{"n_head": 4, "head_dim": 32, "norm_place": "post", "qk_norm": false, "bias": "all", "tie_embeddings": true, "extras": ["capped logits"], "init": "trunc", "lr": 0.00119, "lr_mult_up": 1.45, "beta2": 0.99, "decay_fraction": 0.765, "batch_tokens": [16384, 32768], "doc_mask": true, "steps": 6067}
Each number is 128 + 32 x the weight over the matrix's rms, rounded and kept within 0 to 255. Layers, rows and columns count from 0. Numbers have three digits each.

# up: layer 4 MLP up, 768x192, rms 0.0826, rows 387-515, columns 96-143
# down: layer 4 MLP down (transposed), 768x192, rms 0.0533, rows 387-514, columns 96-143
up387:129184110130148161123162115145139152124105162094129107152147190098101114178125125168144083107076193185162154177159139154146123165124107101144119
down387:080140157142156124154054141130114133161170155114151178220120164170106096104148109094097056163107106148074085155125104102149126083179111124079146
up388:074088112138142129126070169142141123184147175150138155101085141129136135109134142151207070111114157172149082120094103120109115163141163118085102
down388:091110135056070133110105140092177113116105157149110148144146150178167144156175101145125137107106101159127114141141156095163147114195113125179105
up389:091187117120088154142088138062171106118146169124072097173131151133078123114167133071098141122100114126118115128129166145162139145170112123104106
down389:178130109088159170084172127103115152142197110107184095066076115125193154145159092118142122165154143140150109083113160119131153118130104168122166
up390:151133092119108127119171126081164105181168159140145141155100096142166130141093103126120082154123089136127072092136082131107131160103121107179086
down390:127078136128085101147141115220129149162148130137073118138164128077099134162062137087123139111129117078175131110154090164168085112125166049074160
up391:119145136118053078138058091094089141165160180093151098188160136171046140153149124122155083120080096191155109107114095134090099181158078156121122
down391:125169118125168091165132126172125113186157153159107066202120158166167094160125125127181106119181118117104138115139184110112116112092138182106155
up392:138093140105061141102087168139142117126112149133100111135148159170165117123088158145157105106128149197146136129094099171120124113092133148136100
down392:130135083133079091100138120143087132131105118144115154107149163139113166119107100127109103120118107165147149146150101115105164127044128106094093
up393:116191126139151052139118177092106075099144114165149174107152154172170146123130064165081101165137125203120084131104164105109079147114074130134159
down393:147184141147139106095075099149057154138146081105160140106068159060062139134192126173160112095120054125064125138126084133131098179077148150170108
up394:141185153125210149069136157122188140157106092144121118118090144071145082116111107162132117199130138096186075141108138127138130209121108067083111
down394:121116176139101181055106078147100111108114127122122118141148172129173117118100119083169132174138139109143117150122119130110108150120115105107166
up395:145145111182161175117125114169097178071092083094100101117169083181104100158189050171152129125209162110109157115057152138151109145086105151146152
down395:139170090143088121101171161129135087170134099154105205146073168105170185137136128125131127072128085145144152100119150126139116123085147106148114
up396:115130156122086157156172059099131147091149148170145078104119094121174145158112129153104092104126117134099137182115131102159117145177121128040073
down396:099116135083140123103084116105127115185133125088157139231145062134114136125096107074177153132099093112185103100209137098098152166151114100083141
up397:154120156134134093188131216107103085166157163153179109095180138093156195116170155140089075118152156182110117109144111102112108084176170070115090
down397:122124125163068088144172119079145093116130156171091139080079108088159140097115173137113100134148114125170113155127113168193176143171092119136187
up398:167110116174160146125167134155078122108134182091188067129069110099141164127073101130154133129146165090109098081138143089127096117116057146160155
down398:115095169092151186108073121136091067131105141102133129101231146162099145138158080150114091146131086136179161052102151151117130106215111161076126
up399:105149176145088071089089133060167110109174192137176109129168104133100068106096146066132093128142127126083170125169171130133158121133104211156119
down399:138128049109173147097111138206149106130172127132141133133144116116093126160159189099062136171153095134159144141145088169129150098062121157210138
up400:067157145096143109090158160108134117123180175138094152072127142054063142150128147145158172160139153109148081112137170117125100111090174166150095
down400:123150107125107077159136138116151099130140130094144086127141121102156161156126132234097070150123132115115089110123104146150111115126084156129125
up401:121102102141142141180118132127119173066147115160106142128103136107132057175085205145155062175074092145177068127056098129140140125158131107133086
down401:158094158175144110217162120199132095133148148114165137120115063089130138176150135105125115176112102141168163144086106095146072150109182118119098
up402:189130145177182108101121177109119142175095181188168174113132132158133117147078058185080157117082114148195155179149154158145140122120147082197139
down402:211119146058133105134110135161075179122122075163102079096136141131089122141089088134102126121187074123132095125102136145124197141133137179155153
up403:147130148119121136142089155118109145132048145166122082098187115193143205174118098119106180084150079143108078141130137156156083114124084101138112
down403:149093130169128067147118142188145145154160156128134133093212032159145114098162100077138112098164135118120124139173077110115135096153117103114140
up404:155134075120185162084097132101129102114179086094157171116179145139151116124133137139099118137202114101148184133178155137142128148155119083123137
down404:088107143132194110202098148158176065145118175140134134146141150133114144122113185100138158186170141119090108186106124141161119139146138161141135
up405:145116106131176156103125143132126163117112125124124102096128103148076104130201165151100101167106069122164191094055222080175128173124085074120132
down405:141171124127150121123166108064159118142137143173139104135118160124060127098105136141173139171063062192069160132131107163137077089117145182100159
up406:116092152178123148135176153124092132136106124142100155144133110089110161130089175156086145146122067166157127116132163130100154083120112148108119
down406:086113122110120120126137123151111149101141149131198062183130151073097143173140172125139156145145140103141106097157152054112113127105179124125159
up407:148161178149125152124130099119155140146125140168173113151117104170091114127159140171117142112093071118100129122154121098151146076152107088127168
down407:153107186122152108142147135190180159119141177137058120177105113124117105156106158127169129161146085087175085137097093056068141099157110183151142
up408:117132147160136118115123101116118171124155099123134152114159123164142129155096121135141154124148136150082061136130078192137093102154070163141093
down408:194097162126144134113092161090142134078098102133097153083103137116077157177099096125120103124090111141105110157100118117106126163109139138178123
up409:139120080112133117076154184113156189118110109096148114125148165116125152120181195141107147127077111122107140137123151099169128108152105127143155
down409:132152123137192141171138081063127079154134124139137107132139145164158125128166105190136168109119145146095143158146150112195155131099175110219112
up410:147153154170180096120102128102125174143111167155118172136085181145062128131135098151067132101149119123126162166109100104121106169131155114113043
down410:149112142144135080092159137132130128143149117166115056133064164149103214070115114132128088183140117104148116169149134175132177174167128123190145
up411:132138153151098193075176138078170125123107129112135085140117103183110148093115139144128129084062185095145182187086130097151159140185118101155107
down411:148134145142098100194121118107169172120113125076118096082115154072160134140174171115120190157168125143108150196127125095114139139113115151138187
up412:119094133109075103096091106156160129148070202125137080121109118125094195126093107170133105116106127128184098118135162152075144134106145137139128
down412:125139112096073115108157122122149156134155161109112123120131146060113172127120140143152115149142150117121143133167152097138140132063127150140150
up413:126140154095139116091137084093095098089129120177076073189141098124172107095150076165174111169106168109168118080173100051146146135144160096073139
down413:162187118134122149093067172126153076147157126117111092149120179120159115106113100121094076085129104153081112102081096157115170213090082145148123
up414:162147105104167133122155078142171161149161107159180110109120162105174133164129164148091110126149158146159111072167068155208111112170133145148116
down414:170126112093101131084120163130102111106173121108086126083196140094134116177146141148116153108103089098081114128135164072086108115109181122101088
up415:173148172198105157120144140097132087114117149098178087101158119077092100147116076133073173130112058112129157146136100111076143149158081173123135
down415:156147095166183121078149207152166098117123107132127105110056207104206068137098114149203085118133156177111148067173131128084123155146130149204190
up416:074127099180161095098196098111090141140139099170102125084063165134176131134170107063107106133131151126181091148132117121104090104108078133115116
down416:108180114140103174138224114141099152105047154175104092101108169169148154116107181142151092145108139122121100175110226142147061130124094158121156
up417:163135115109139135108079116156168152124127112135129099154157108142105077106187166120138084138059140090180134130125136070195158195170141121069116
down417:128137173143132141145106181147117120165135116138118113088127139099105085125169094106083164130122130119078137140121109153178146098137102126124124
up418:138096111129133132064101088069101151124118070122160192153134131125153158152131062113154129081106088133109152174116101159111072142121125101161099
down418:205098163154110079144114139156178122127129156136084118095123165115117128149128081138124103095051108163125135145122137081155121176140119162138201
up419:145169102117123139142118159171093147147133126126086138153124093137140135144192146126101113157132134133044128155080135165119158143153120141140088
down419:085096166155120148099124055160190159103126180182153122133165143104176097146145065094159121141116214165160095079090092121114093190132137060118148
up420:174106124148165132134106078101197096150077169125132170170122160124109099140125120152083099151193147136114105142167131139143163035127129168176117
down420:149117079112125180154132191128085155118120191071149168131177186129136156094118147172126165082106126177123136206161158147192162100140151156103061
up421:137118174112139123100115151106120087143137129145074111090126134101143123166128078112130098143166158148173133083114143147135185135116144183175097
down421:132160150096125155175137088135171096114165083068128177108151122121140188164101130103146153170124172181099144176135144147130135165145094138132166
up422:121115111120146148173127113120088101124178086167117114204143140089164131154091139085075121176078140127079143106095095163066136139167135086153091
down422:098140110168168155157114104151047101056148156179075100137047150118108191136160146108149107126122100119154119158138166110099082140093076136166151
up423:205102144106152122191168182127158137119153110147141122129127121124174129117053162161193095158154140090177110091094100120133142118151211148152144
down423:134129152064088128152094119111122156155164137127089117121163103117162089095128131143115135153169119139096114015134094073105120098152142179076186
up424:160187096148172164115129121153110121110166126114091112116079122117126086106121108112147157156103196088092151135119154109143101207083136103154124
down424:097134178085117161162127063103105157102044090165088135142156099139149155105138114100094157124238154112144122127170069139077165147189138206129124
up425:119110137151119130115100117111172108151098110162113116122065157179124121137137059139070176050135105130109119091131143137115186150152188104174143
down425:149130127126098154092158154117117149063170133162064121114092157116143044160170114131099093132124114087131121131157161109130125108165136094208185
up426:122164134127130087128139164159128110123149112077119162097121102127153139117115130190140137145132107124101150121213098089112168113169149113129100
down426:091094151125112171156137051117145118094103079134124163161142186163090179189097166144135074136171129119113112178136128175118090121098100078122091
up427:131132097112105123109131070134101052085085142050147102108158125099127213096211165138120113185108122158085093082117104167134097205161152155117120
down427:111145138205074071036101157073146079087126155166145131126115167133183101125128165117161084137133149094134121107116140095146158081166149101134092
up428:179132075130071092150182122151117125088158109139151065100155155115126098165081110124111140097123187104094186112096063126088100216124144177124145
down428:199087127156095159134187102094098135167144164108128118102133207104116115124115087036150054128113088163188142108129103094127177168131159144122149
up429:113168128074123094143111127094114120118135120164144160167159152146140122099124123133110092131084116131130099100177177117175155116117176090119152
down429:136131141124108115080128176110111162171138121138186111139142077129127128199103071141099130130124098141184094133143116119129068095114168173139149
up430:189125097139117142140094115137079101108165122151151116119112099143095150133125078076095087108080096077128131141099068096156157129146144143101079
down430:197168108175117084087125110084143074109117142117142145167152177133070095081090173100098107107156065113152173071088150101111121086150153160173129
up431:084090155135101149164152079058165136133077085121165147145165145107103140110158143105104112127079119107047135137115117136128089106147104118106148
down431:162063150103150200163165089152154140118116155178127145088131100100098114142082138129176184098110061106159134128140169103134166168195117139222151
up432:099089066081149105107135113126029179133128133177130136123095151148183175150117173119091096073118087140178157146116140155131158101106118136149130
down432:156145069144094072118093136162086113109236126085104114086090118125139151165150133106163119115074122140163169119167152095097168118114153101123199
up433:148114127047142169077119133094083161114104155116108158147166167080075122155128076161146097113096079155156119097121157137073059159139061060169083
down433:160105080097154122090138078151142163007147069138102104103137182201111193117166162151123053097147083145143125124085155093193139124162063113155132
up434:092192099144100119146136124111053118103122105153126148115140135088134125114156143142159134117130118147132093140110160092141120099105137104115106
down434:086080141087064100134106139140077141129068180153119136182169132091088078162140163124123119137155167149084111081124187163096122079119139096106152
up435:144149166109147149111170180152173047161195156119143113173118124079122096131092115109121065157103154139159091099146120119115121074177146172094145
down435:073133123165141130160144129127115151111185112167115137107135150103166145144111141083131180104163054173119104087090130104130082161155178125157121
up436:135249109124108124072125145151109098100144104129083186086137140138101166092154115123149129184138112133140059155069145142113089131040074137106085
down436:093190178154170148090110126167112123062173109163139111135117073139146122100131113164103122156148154128089188156156095104156140157172175163135157
up437:142136099106104163103160122145084080106070162159093127110094129118098101096136139096132106131126129171104141096143124120180102211126120087094080
down437:153113118103066151150173181137134086147084175068087102151134163125113122150116141158072119183140126099143114124146152160102135099125103130153124
up438:146059078134142170170143173098142125141136169163162175117058164112113149076128189120121151110182132134102117152058108127170126139151156132096153
down438:158091132066143111145067178124166135125152156145181130063163109151154125111146163119136149166124139142063117118147142125092127124114172119156080
up439:077107139093137122202122139114173147032127147070175127128110173109119100143138066170111153150090109061120126117156134119061177100086131112108127
down439:135125138170058131102182149146136104045123145130124143150106145076100155112094092154134168148138168091130130124092182237133133170097099096135149
up440:128146168168159097116116095129160099115139135140153187106207117186147130108139133136110127081102078155169156120085069099043146201137105116113083
down440:090192135171131130128150087092117108069087159191177104076110142193163127163119121140091132104134144114140089106089113096138143172162102153095182
up441:162068128088135082109113126129174109107202144103127139090141098111151129117142125114131077200126100195111101115134166174155168122151119101153089
down441:109100116092118106110101130123129130134119114111095056122119129130159118155132132157142115101140137117109106105136161121061200153103099131123098
up442:148112117089140119160145129135141172138185154128098164147133123110076120095186096145074110137079137133105127120128150122131127161130122132100095
down442:163147145142078107086205102133085137146112139084126044219110168114139117144149071179161141124153114164105123111118110098146146131088151118153178
up443:019181198123125162046141137095148134159179166161115130115102107139152123174135131154096099130097114109169123170087156150138117152122150120101029
down443:159149082107129089105164103113109098129135124110143175141134131170179204134169153091129125159117136088091141092097098141095119096152161115093155
up444:163181082123101102182127107101133129178167096163153161085052096143117110120112091121141073135072137124118074136136153133171171185141172095122163
down444:152127080140107102174166113104161091098123082150135109040134130091101134033124091125116051145164113162172137171130162080077185147151102084114146
up445:131157118096068122136059117142158151173141159158123078193127156110132123066153106109127065121154107093162095121187164109072170107109140102127163
down445:180108099101041141107114174138121072142129155063125115106141128093148196117108143110163106145093070061112124120074145103101124123151096142165202
up446:107105099175156151166156150160121050174165114081131118084172144071125171137153129154074097109137071166124132134138091145153096140194140093096155
down446:078131095131127145188129158118149130081185173115095135102144154143097154151139128169136128179151070182103142216135098064147101137174131131055175
up447:174095109091110158100149142085175165127099086108120097074177072121128095089110173157095128122130145131156158095114111106102167123147137139185108
down447:126172140110174145067103153093135174162104114155127173077132106151136139136167167162149130141175134136144104095069068142122160123174134152156133
up448:069122111170138095153127133114094169143170180081152123094096131128146101070130112170106087205113116162108131118154053118120088134105121150190137
down448:110184133138152158170130146120141093068121104187131143113109115139141148209081099144111093170103189131125130172107181117093170154106126130117093
up449:085152180071107151157112137126109112110090138184097161192076114119096113153114111153218119106066113126152095164155121159146125097108143183154147
down449:138129152069165165146137158111189086077186161086113117151133184166111124139104077153084100138121131164127134168106082152155176122124163173125102
up450:080135111084132103126185128167143132125136101094068083167145109101189158135117123088153103109127115126071159135130130158128117125108113184166103
down450:146098119105133042140112090149114072112092163105117104116103187137128196095136154157173149147186110104152127105104118113090078142165093108088149
up451:122185152118168146146145167078129186108194109148144134136068109127173168131181143150193088137107109162135105160125103074209092106164221087160136
down451:156111156151162153088161190187188129119125100099124126098098169107170148186151160138170110105113102164107099096140149110089135063149113166173141
up452:110119115120144138141139109138101088140177111159102156135112156061146138107142127128157109163097159164117139143128116141103201102135111151132143
down452:093175141125135165159105155065195124139148145178156140169099177179153116189060106130125132083123149155151136164059160080188100122144112122158070
up453:094121108143129132153171131100089154137166167098114148114112104149139083112096123169051115126153101190128129130105154096118118138071165137108108
down453:154146081102107156093096097121118098136123114115108076108156120094134123167115093126072154141156134180117144130115182139146143135161105106056162
up454:108130122126113151039095112150132164145085119105090098058171221120125132126136103130134164053160180172094152125112186148161129174181107129198113
down454:153132142088079149093047148139162079203154044150067205114128127207078108124105150086134139111104011133154184116099198127085137173193104134134168
up455:124103099175197076121185132033120183105153086164164183148131101130111148130103118144130123121122133141106162129186172122125101138136123079129161
down455:086136131142124051167103139150096075128139112121148181137096155156094081133125066100116136126142078152141127125094142136121143121178084124196105
up456:166130121122174113087166157112080159074112138093083154120139090117125128121117125136140053154146098112128093189149123097118124104082094122152101
down456:160121133111083157133189131129099096135089199190112111159113077174056157126064196074183150148097118109154148134158140150094149140104141168173121
up457:145110155093159149071106160114106114177106179145091085159141144098102155101144092109054113067145116129135133124101158189161113132101080142146122
down457:106160138076127149180158105113080110131158147102150143079167119107198154152122163130165162105185138123104130168138115106102126165149135091164085
up458:119093184136155116142171143123150171156099132101091114183177116097152113105086136123155114129130200115132098169111128125077091159127196118147144
down458:162074143102121100151087164201164170102090136125076065113155118096182092105152136145112037108174147109157193101139099160104185099114124163149118
up459:073082063163149096178133097076149090113150145128147131170098135110188172180144097175159159136093152084127057118131068171125060118142133110221155
down459:171052121135141125127106137133109142147126143081132109135119097195121137101166128098144121174103128078119089136101061132135154114156170131128116
up460:065122142152092095196064058097100082177099103125154103125153151149146114106166205138130117108114152100065135086113115128112163073102125157128113
down460:100090118143127154147081074155118117135119111133165113123157150135109119107132100110136130157123161147120124126187137067109120112146067191112120
up461:218187151131105159144176062191139118116158159164136144156100077126100140076090126108151097090122132082155105144103127132140139134126174125068123
down461:160118141118109153169139043084071174124183105157132161062129133102115128112132120134115220110145109168150121108100083100133126186088124184148095
up462:084134125160111128163113152116138112051150147145144159112133100107091097167129110136092094145157151109121097125075133121142130148110174121154146
down462:133100103111092141126170112088125133135138203098132135143168158138103125145119114114102177126112095114135118195121133061126152145121124150152156
up463:116133183095120171177121106151135093129148125091163140153118152130136152121105060175135159097143055181125156156156142164111142135092128150151071
down463:091102139080089117200103185148097138138168165130178123138128148095139162074164193136167161134130100102138116105125101149112129106136067169071156
up464:138145085193150103171128152158096134164107167153109173141078141142078105120046198066131152086058150155111090030096131142128122093125130115127175
down464:138120130099150126078127113140124120105104132169116139189152113163103126176163126104157225090136118136127094067126167138097125109078123122113126
up465:208078126117114163132110170144120156145151105073157089161069122081067147122154140112131079131156135108186116094150141097175092091116137180111155
down465:115130163164141116106097132083093084099134157122141131141075089169157137151159079152108086123159119082122116108103154108165115156123129055085110
up466:132159124143169148113092177131082127149136134165122110155129117063125095146168101100156137090099145128121124138076170161120108066095152105151197
down466:111164107132117082197168085051145120160170117098159143114170118194130161087107189079116133134123101145131069152094134142120154170147139111129087
up467:108148160133104172029137120170131152153115163053145173107182097089096085127117145145123116120088167125128143050177137131142133105216165071113090
down467:137126130089105133076133136119119148126091081133132134122135074140188156151117104111146146117103148155176165101159090080141134113144133155113140
up468:131204120094120124105121185123103122160144104138116082134120146171080136125185183113135145125131171173121061074185170106176174140158126122141115
down468:155146179178132158130184144129050115177106183130065128168133131089161142124114154076096171154131135112096144161129153127117186104148120124155104
up469:151171089123135182148138141105124122155133097153138116145139152135117169080133129158131113136169171109158115104086161135146181088143193164126156
down469:233087129115172162147150147141120132112131142165153092147105152162144142116106127119131110123146117128150114136182088068134106139071120071118130
up470:119123168130144124111087130111116105177085154167070090139111124130076143136160093162169136117178161157097180139099060071115165066170119111183157
down470:146113139135152107214112088124099171115185152084172105110134193090121110180149138117111170161102117149193167149098139164146086111096135205145116
up471:101120133164133075088115121117173093121137077088083149087176125114114133110208081116150111141158215132181190101129130150133131111165079102139143
down471:103078150189131132111092120101150114089177165167145206105162096187119143142099138074159184117153094119113106126183121103126194146134087112151102
up472:174144094116152136153156066091088123096108114163131140124081096116103139139081039102118107111107173128135095166108139125092167163150089168159117
down472:167175126168025192097092092129141119099131115127123159185135107108112112128120108133125105095147137065150087118107127092060124143114167131130085
up473:120152140125095159055107211199133105122125142148157089180154140147113179139212134107110086111173102086141126098167158126120154118128076175123152
down473:096086125142082102098146159155144130106062107108078162101077104114070185141179132216159126164106146121123070151149114114085112117092117156181150
up474:119104128142109156099075077135151128145156150088126068168139155153195087124162106120142090094137144129170111132119154144123122198124145126131085
down474:122089127115113103169137116208185132157121126143192187132137144115131163137119151139105072163098140146121139093151080134130122108120142116131095
up475:136128185161129142151132169128132081087124150116175155084148163123147189106162080131102150120145113197104080160087119131125128112150101123118133
down475:198123174148115111183112150132101084144122118139080110159064132136148121143132134151053116157080124138111137091123098130103126063127125126147129
up476:119130153097126150118155129141142119179160116113105121075149172130112137150131128154143135167149187150114071092122167135134135100148144110176187
down476:145132160143097106082108127132169125125128114123131115144098095129111110091132125106120149093158117111073140124143215179096152143142111169152142
up477:133134135132126150149123191134129075170157168097084086147130122122112142182143126085172206140137184118103124137108161103154135191102160124119065
down477:135069176136129089131142136190152123095107093127125116105114168137101098163128115120145128103092143156145163131085057164113078144071121161192135
up478:124181156120070141100122136159138129080143143129168109098122100106104142135152117197145134154096149116067121087174172166181147150134139111168127
down478:153158133164098164102177097122063113151129142136130092152100132125100118112133075177113141133124175139072171101153076115127121132118084107073169
up479:115147135095116159146121137127120130133177142093124167123124146133117076164099162163139127149077131097083113126158109101094095113141133111164142
down479:095150172142123152147104136101129129094126156102109128152160147193138131197129187120160216161113085150109141131139203106141160140094088171099135
up480:134086153116104084166125077107041157083134148146103145142123133116161191155165149126122099139135080082113112168110103128114139167140130155147092
down480:121121087162109108084155148055117096140176138149189118128136109131173117157120113146086156169135145126090159159201140124143128141159155109122117
up481:213141106108116056204130087158130188092115159059129143119111142142172083127131142144187174128164096112129100105115114173081169125089123114109167
down481:169128083093140116181141177163110152087068118160147115123076138145210118150144086159154034129092153146097096054150070086155134121158117079102106
up482:165164117100166114132141111179117072160108108158099143113134126083163097159090181165096160143116109119182143131102152158144059115109161159124143
down482:154121150163067119084120102144152083128089137164123114111108158118084115089054085104116134177170128113171101080067123090146128134112134132159120
up483:166165081138154125187086144045100132162179114115155154184225116191080121147179157163131073148085121142127110096130107079172065115179148125134130
down483:089108162072164185169137078086137130161156130172143140129146160112156108171179129105072069132109154161141139073087116124154087176107139205152116
up484:164103131160093116139137031078147065088121161113178102094138085184112116131153111100149130076127137121158214149140118142136170172194068115134106
down484:135115120113088218126129085057108089113134102133100068161103146118168130144067129129148091124165180136098182124168196145056119173176126141157122
up485:116114144098162140085154184163146157137152113123139104127131149046154128163117093150104149100119149109213114115118137157114085157115125064166038
down485:141107147073179154166124103077170123128198101092152164086162070123166155094093144142123102124101116071187143120112089092138119182107142119170126
up486:123109135125068147090136101158146139102112075202151112138160115157147127144173127144104089113104132098125130120206107142108086163119104133172106
down486:116150102153124082086089157121140111187181157139143111057085078135130144127126086142150156126122129098214129141113098097175139109106128147161159
up487:113079131101097119162149075126126114157099137083134136150149134146111062134150097133184062141143165123134098168125106138075180147130089152146052
down487:204111103141140150098210094129131174181138068129129061121124141089153147105097162142147118137114092161149101148089098137101198118135093145107204
up488:134118116117095129100111171121062114108098147098134106138147101140106084091178113106113126082178186109090149168160106128091082100104135125139077
down488:100154107112152111075140158175097160142139139207171155119210115075099104126110106137130157130094178128123109119106170100129100166182138157155119
up489:148103130126149104146159118138125105115176127162177142234085108141182144164180155117140201174085124106064143132137121086127091137127138072168074
down489:133053099155206094176112061131110106124083145114111109085111136176175099185158103103136153076134067117126127152170102113126142123128134166143161
up490:166111107141159169133089090129144115143112192095126128165206188110088143107151122125151136104164109107102138181110122154141163128101127102208076
down490:070080094155113086135116195139156123122138027175155123110103138118081144166152182101126182130090195113173136126091141173094145107083171096109144
up491:078141154140150129132186189117195075092123165153087190114115162157099137171068187148120107098111099089073095157167099128074175067095141208126063
down491:108082159132130138075177145175099098144126136144156129179101120115098146099118079119098082130170168111122195120124196148179126208113064101090100
up492:181081160147155122187131158121175112096105107191127158161116127149122135145126145112078098114072183112128129176108064119165179162173115112076113
down492:081083140146062135155149113146096130112193147143150107115118164116160157089097063173155112119172141189141103107156061075138095179128153105117138
up493:130161117115130088130099128083151112147118110179107076125160158142148166117122096091075150103092090147112107154090092117102097163133116119163110
down493:128132172167190061152140137071093146135107133136078173154103234115089101078146109148132135117176060129093137190105183129091171134106081146157131
up494:139140099178176180109178137198144153074117158166096193145153125113113171130143142099129105094065093151083153100081121066122082143105099139172132
down494:181174157177142125174113138120162188186135139132165113097102086116135183151155141099122195147114135168166118128112071167112099102103117142146062
up495:138168151120131089157139131099119087140094163156108156103110162111151064207116119135131184113122092193120115119141125167160140105050117116172164
down495:133079150068144085180109111062155142114179107167121166115161154094159140157129132093109132168106097159137115113134093086089103106113102186146092
up496:210151100175110138135133093087095195123172121170168101184113096147129104112187163117184059127098132086171073107086119148140099091168130165151096
down496:146076164133096122185112127129126147162137107090108138105134162167084106128182108135094141140124082197125120145113121177089156136079115101080115
up497:110154112140095099136080114167160122140097172118165147173133171133115134058143109120117121130146150113107166087161102108114188127093064140171127
down497:090106082160076116100093186110105126110100196135173135083114142091114088145150087137095158114127125138070117106135126151052143165202082122134158
up498:083135127150095131084151164099125093082097083134099189118109105196181107168061095128148117080095138173105086140067136061185119114115112146147130
down498:132182182119059138175125139122165068104152139102166213095162105147048155173102106120134128162153109113079129175104164112099079163137167092100122
up499:117101099179163145120117154120144139134064119146131112110095160087085131123108172095124059130086098126106173143092090101097138161161087162159065
down499:168137106123201061116140096151098044100105154169146096107036089202062089075188150141130107105169154085068115114133079124206152117166120137169092
up500:107096161138118130088132140172155096145144154193090123162094126140111107166176123134129123147168164145135136125113081093098104122128091128134092
down500:185166151110091101093133119133097072125122089135120119137107120149123133162085092121109140109209135160129156161101156089093104115086092155125168
up501:154090048105128136132108139159193058147132086089127085123129126163106080130145195178173026194148178110131152140138143181075113145149185158148115
down501:138086111100105087086089110136104167069082125099113120164088124144114120151139123107160125098164190128114071167137130100132089098081087172154125
up502:105153165128177143127153122070095192116138097082107127119141125112104115131114125181091128125141080160157031096078149072196100102111161182146145
down502:146120126089142152092146115125117087108128139145157067142130134099184134147109211148159118133152141116169130154158140134115113164140094170113179
up503:118134131103123176153146125166146109138122144203142085169144145133127112106086085133113110117154153196133180147150155118183140163176141065104052
down503:105135141121105103107128118094149125139141158113170128149108117119195139117133118119095033109094164151134091112135077160090100115091119077060124
up504:112149159100158160135191050098178118149132068133132101136098101099118113051130159113114148151085153124126187132069150110081139066118134148073139
down504:110149122170165167081176132118171150117103108172125190123125127124133099131130124065177117143158118126099124152104142092120120114140114113113106
up505:116144146103119101130093129045177147100098181141094138115107180097136105152085181149181146101056144103189080127109041145124114069165104117132116
down505:129144144156115130117135125157109105126112125168081134179106116087182141092093122107132135135174139113101095060136141139196097124082121117129142
up506:130117095181159099211104101116147141064137148110162135122131165130079169109144137123143146118104143129051149124170100142110145164190064102124132
down506:145082170084080143221086176162091141167186174145144078132104123167110151172097115141080097099211057111133138144123147129119141122075085159127163
up507:130177104154147129101116171139130079114079183171094139075121114143134121147118139128159122055181104078130129181117105103110165135063153105160133
down507:115134170121133164150147075156046143100084180106156183126082093137124111139083107169137145203131101127088103089053131100147148092078062083186174
up508:138146111116114151152178126151117136139196213095147118081132131097117129159130070114105124113127104088178147079206109129109134153123155150151152
down508:098115131109100132192156148180119176087101123170079094132135140062135105139163133078097153136150124153142166092153098122154118083135193133147092
up509:122145138152149115205155169057125091110112121131121160076183119119136124128185033153114091150095183104141136137190143106107132176146080130050100
down509:125132155126140152145143067145147081103126089110077135068168147115161158136102124155101085083167119142147112106120127100115126138164103171159105
up510:098176136108112137161105099067129090100112139111163038119148141118145177090051171147107065083173168114085060110198128070129131095099192129141158
down510:068072096087153183118135084132148133111170138116090169130186109154103145113143126070154096169110132155157138126177097083094149151124121134099175
up511:070145130102141128123068084153119123127179149090122112157129154136143135134177094133104080178181102146144109147126114128181124155124139134041152
down511:147136137118125103116162134092144166120083111145068119129093194117135130160065101143180201152155127114142173147102142134099109128067147152181155
up512:084093138117098070062203107082129095168141125148169097146135170087151139153087095090119148080127227133120149097119095201103166083124123080092089
down512:107112111127110137160134080106139121089119155086154060170060095102118147136136089129099142122181147043129050088081101134107120137153112059106201
up513:127134156106140131112178209093163104105140083136162082163152097160154088174135134147131081136174134108160105118103159140150096106138112118104098
down513:109073122143103135106047088097117153151131118118166134140121190127108137135184143137126142125118122142129136128140088118131115155140090100170080
up514:146077118078149094124157180098124129182144103121130110102108107115123110112162190105086165138072140103119134145113085139141132083222106092096116
down514:107142085099152154087167131154142206089164116152158197127156089147121153129136137137128141129132100111115120073149099096148148123132178103064147
up515:060221131116158074121121111128151147131156101106095138142121112116126117149144118138095104133120161099143133158138152137133120114161163101149094